config.yaml
d_model: 224
head_dim: 64
activation: "tanh_gelu"
norm_place: "pre"
norm_eps: 1e-06
parallel_block: false
init_std_down: 0.0
lr: 0.00701
lr_mult_o: 0.934
schedule: "wsd"
decay_fraction: 0.578
final_lr_fraction: 0.0
batch_tokens: [32768, 65536, 98304]
seq_len: 1024
Each number is 500 + 25 x the weight over its row's rms, rounded and kept within 0 to 999. Layers, rows and columns count from 0. Numbers have three digits each. The size before them is the row's rms in percent of the matrix's.

# layer 18 attention value, 256x224, rms 0.288, rows 210-222, columns 0-111
087:492490461497504458497496494500506513530505537456500537535507490466506526507550523520470496504500508478486519504452561495520505520493498504512488538480520486512517518516483525530512548483485472487480541484495471433506527492505500474536547474428455503487443481538492532456497504472505519505492525521529514491475517489483529568484494458518
087:468492458468504484523512542518496499541527543488509524512505481493485514515562468477498539499526513503509537489508521500470459517512559491507487487473487548499527528556522505539440562505486533477492510504487514462478505510499497492547468472461532529482506502488465518504518477497478532456483500484542514482520497527480498526500493470490
088:529530505487472532528530517534459472509491467517527480467502488517493490492513461495469490522529515549505530472488512456506501523488526485501544493508479501496485449532504492536492472497531504488493494475518466488493451475453538504503510554507491462499501484497478515544493509511496469513449436520494492522463509506509459513494523520509
093:515488556520493511516497468495478516520474529530480511442484510513523539492534486512462514538451497505517420482499535519485520504513493505486518530462478510519475480505537463489526473488489531530485489485562487517509492478481471570518507481477473527530523474485520503546456508484481471482510499517483552491475498512506505489474497535528
085:513512465476457515478503501526526496524510544525527519539483463539520470505511479504446461502416450485540535500475518515517521510488479524524550521552459453479535512509508488503509497507510527451488525499466458490478521466494513486525486526534457491486530478466494512490471504525489505483500481485500511499507463528473500448484540522492
091:508481499487518467479552472488516525496510509502493447462475486500530507463468515494506503488492526479487483492487492484443519489460518494507477468465469486483524494440506499487468487463477518481509482517498501502490479485464502467501529462539475521513497537489523533452498466457539563504501477499486475518491516506499542489502527505501
096:463522471514487511530527524479509442467475489508500525507480456493476516505490491512473502565515450532510511475487504519483549451481507489510529486551473526553481508491554482534477500507479522521525522478516494497489496492474513512514496511532497448453518474518528504482519490512477483444489515493489517552501479467493529521525499509483
088:458514531508479523495487483473477498528486488516517492509473496483477509501509461498519518504462517518490453490504486529518554480509507470497470499484523508526479498495489463528513505510500465530467485474503448478515501563483489519533519526517483441503512464516528519498483480528537479538465526493480520475506510482513458538555482505480
087:503497486482512445453529512523508480513523548464490515487476480499506507509477494517479468530478517500501509502475492439536504547465500496515449528525478482495507486487498473527495481499532500494483509530469497506529526500490488497523498467477529522487538506518496496518489498498523508494545530490506476528461505455541482437505491560504
088:522504495546520470517489484491549551492515467516507533501479471507488492455493526564512502504504513483528571504468464495470524564494525507491495496458526494516472483478517469498492523539482488484515411500497477499479466495488473533510491496504480510473500492499528518490483508484530471514533475464447440490476514499484499505500525514522
084:518485586523475524561485488512467469488531507489504459503527479504503511447516504460481461503481482507509494426488485454531490519542544525499523518482499442533535533495534498507523507450498490492487466495475546503491483490492496514516461505509474521506508527482491471475515551484503471519497512527501534498513478522464518534474491501507
103:503475484490468510504509513520488518486508526498510527502498503479503508507508509508534502526498529504510519501463487527557506501493498496530517488508490514514441500496491493539466482489509449514510513502529487509521517477504531510501488479531461499500510460485525550506535480496484527533516472427541515495499531491540475523486504539521
087:505545481533467521420523499534484477502521509495484539496522511501505531510509498499518487462425521509503523523467524539463532504524527494492468514510498521507481520507473524532524500543499500508506519487475487496516451527471521547476500466498471515505475525542531508491526522506490496458484507503508541495481506512425510500479526509497
# layer 18 attention output (transposed), 256x224, rms 0.241, rows 210-221, columns 0-111
083:512498484500510528486519512503520497485512479554488465489462509490478522504498502443543496506513496437520533498503456520518518543552485504520486464556476500497477492469512466530486481525474517499511474488516554488489499496494488517483503507530516516504521499477481477499470513497498514448512474502532502517418467477515530480508501511476
080:536497501510502520456476504446514505488480476515539497483495554523496507497462525525506482484529493493513504497485521495516483499493466498547524534549495478490487504478544489479511489491538456504493502537516483480514485509487517495441547492526496479560523468457479482460466504446471496529515490534486487510491477491464481478477489498506
086:498469495511461500513496464482551495511498510487527523514520502519503513466509472483521532523510499512492487536503536515460506484511486471497529519499496477492489472494537473470504502479506493524555515504471501510493546515548496501468488477503494516475510519526541496511536468519461477516499546485463530470528529507472556508531499459516
094:503456504488471518480510483476508463504535478523497518527497512491486518514506495545503502479523535530499484479507446539491493507468538494515444535513474529483540460481484529550485515523511505458501508457476514503530462511574546532458508512519520494489492513499519489481545520484477517515541508559507483500510531500511525492554493501474
082:474524472512519500504479497475501516469498461487471520479441475515525502523480482492528486513509513511476474481552475512505481469492482492522504508464492539448460503482468509502459491496500541521472504494538539516498511524473501518499468541521492489509506521518531488453507481474502479509508537455537512456473505508511511497525457490520
088:464462475480515518532472543507517486530505520507529539483508499541464455489539466514469508519528507523519523516494508513480496517518487523445502481487545483490524494527480496474532493523507457505473505507525527502539535491531502502474505493469487516523491520517501509527499512532461493526472536491520502487474498476468480522444458470497
090:515477507503476501477467477510508532504462490505493498479546524485513461544503491472510492516500527518506500540530508478549458538503496459495491494455504488510516536528496480480523498493478510533453489496470486486507456526499441509446495492463487528528478496493514489528513513533526496477528517487474507487486491512472507504511512540515
092:511481481531483487488518443516516533470530515471495500463528493511479475506484499507490529500539489512513483522541479463492460518507485514520492505471490507531506525480515509477488540505488492492527474518450475490487504484532538473462532480470476477498535552498448513501548519448536468505532505521513468535529512520489530474492516482460
084:472495497519531522525452459455482463499486460531472535532498514495489505491522548460492502485526517494483529507531492546500476499532508490503529515510500489520523511554498516519505509491447512547563534469545529477453471502543488506494509534465526495507457516496527481486466519487483518478524466487484531515489520516441499507514530524528
091:503420512477552485492473484505484546514483480573514496489564522519518482528500539470481482521521484506492482466510526494465505491525477527475494553509516510504504497472497546486506472510509503486483520489527464486506485465483509489501515507477523519535486518478473510505518499529481533486524553531512491495496481509523469494512474468474
075:485511473481528486498521508512527479538495500488490534448491496502515479501485453519479506492498497489523511527520525524460484451517521502493494505536463491455515492516507506493522542505493496480503491469526470509520478544496444499487495433511461500517556531486519519552516495470524505494493469490521517499461482488490484486516472510506
101:507542520532531473464528506503501519498534531493493471518465507484487513510489529494555535468567479488527508497518502482486469471499501462499482470495510517466543486501503480480544474510491528509523516496529479506495523483507514498437498507494503521486523487470504477514512459518493457463492474523495506538507470513463515465557503493510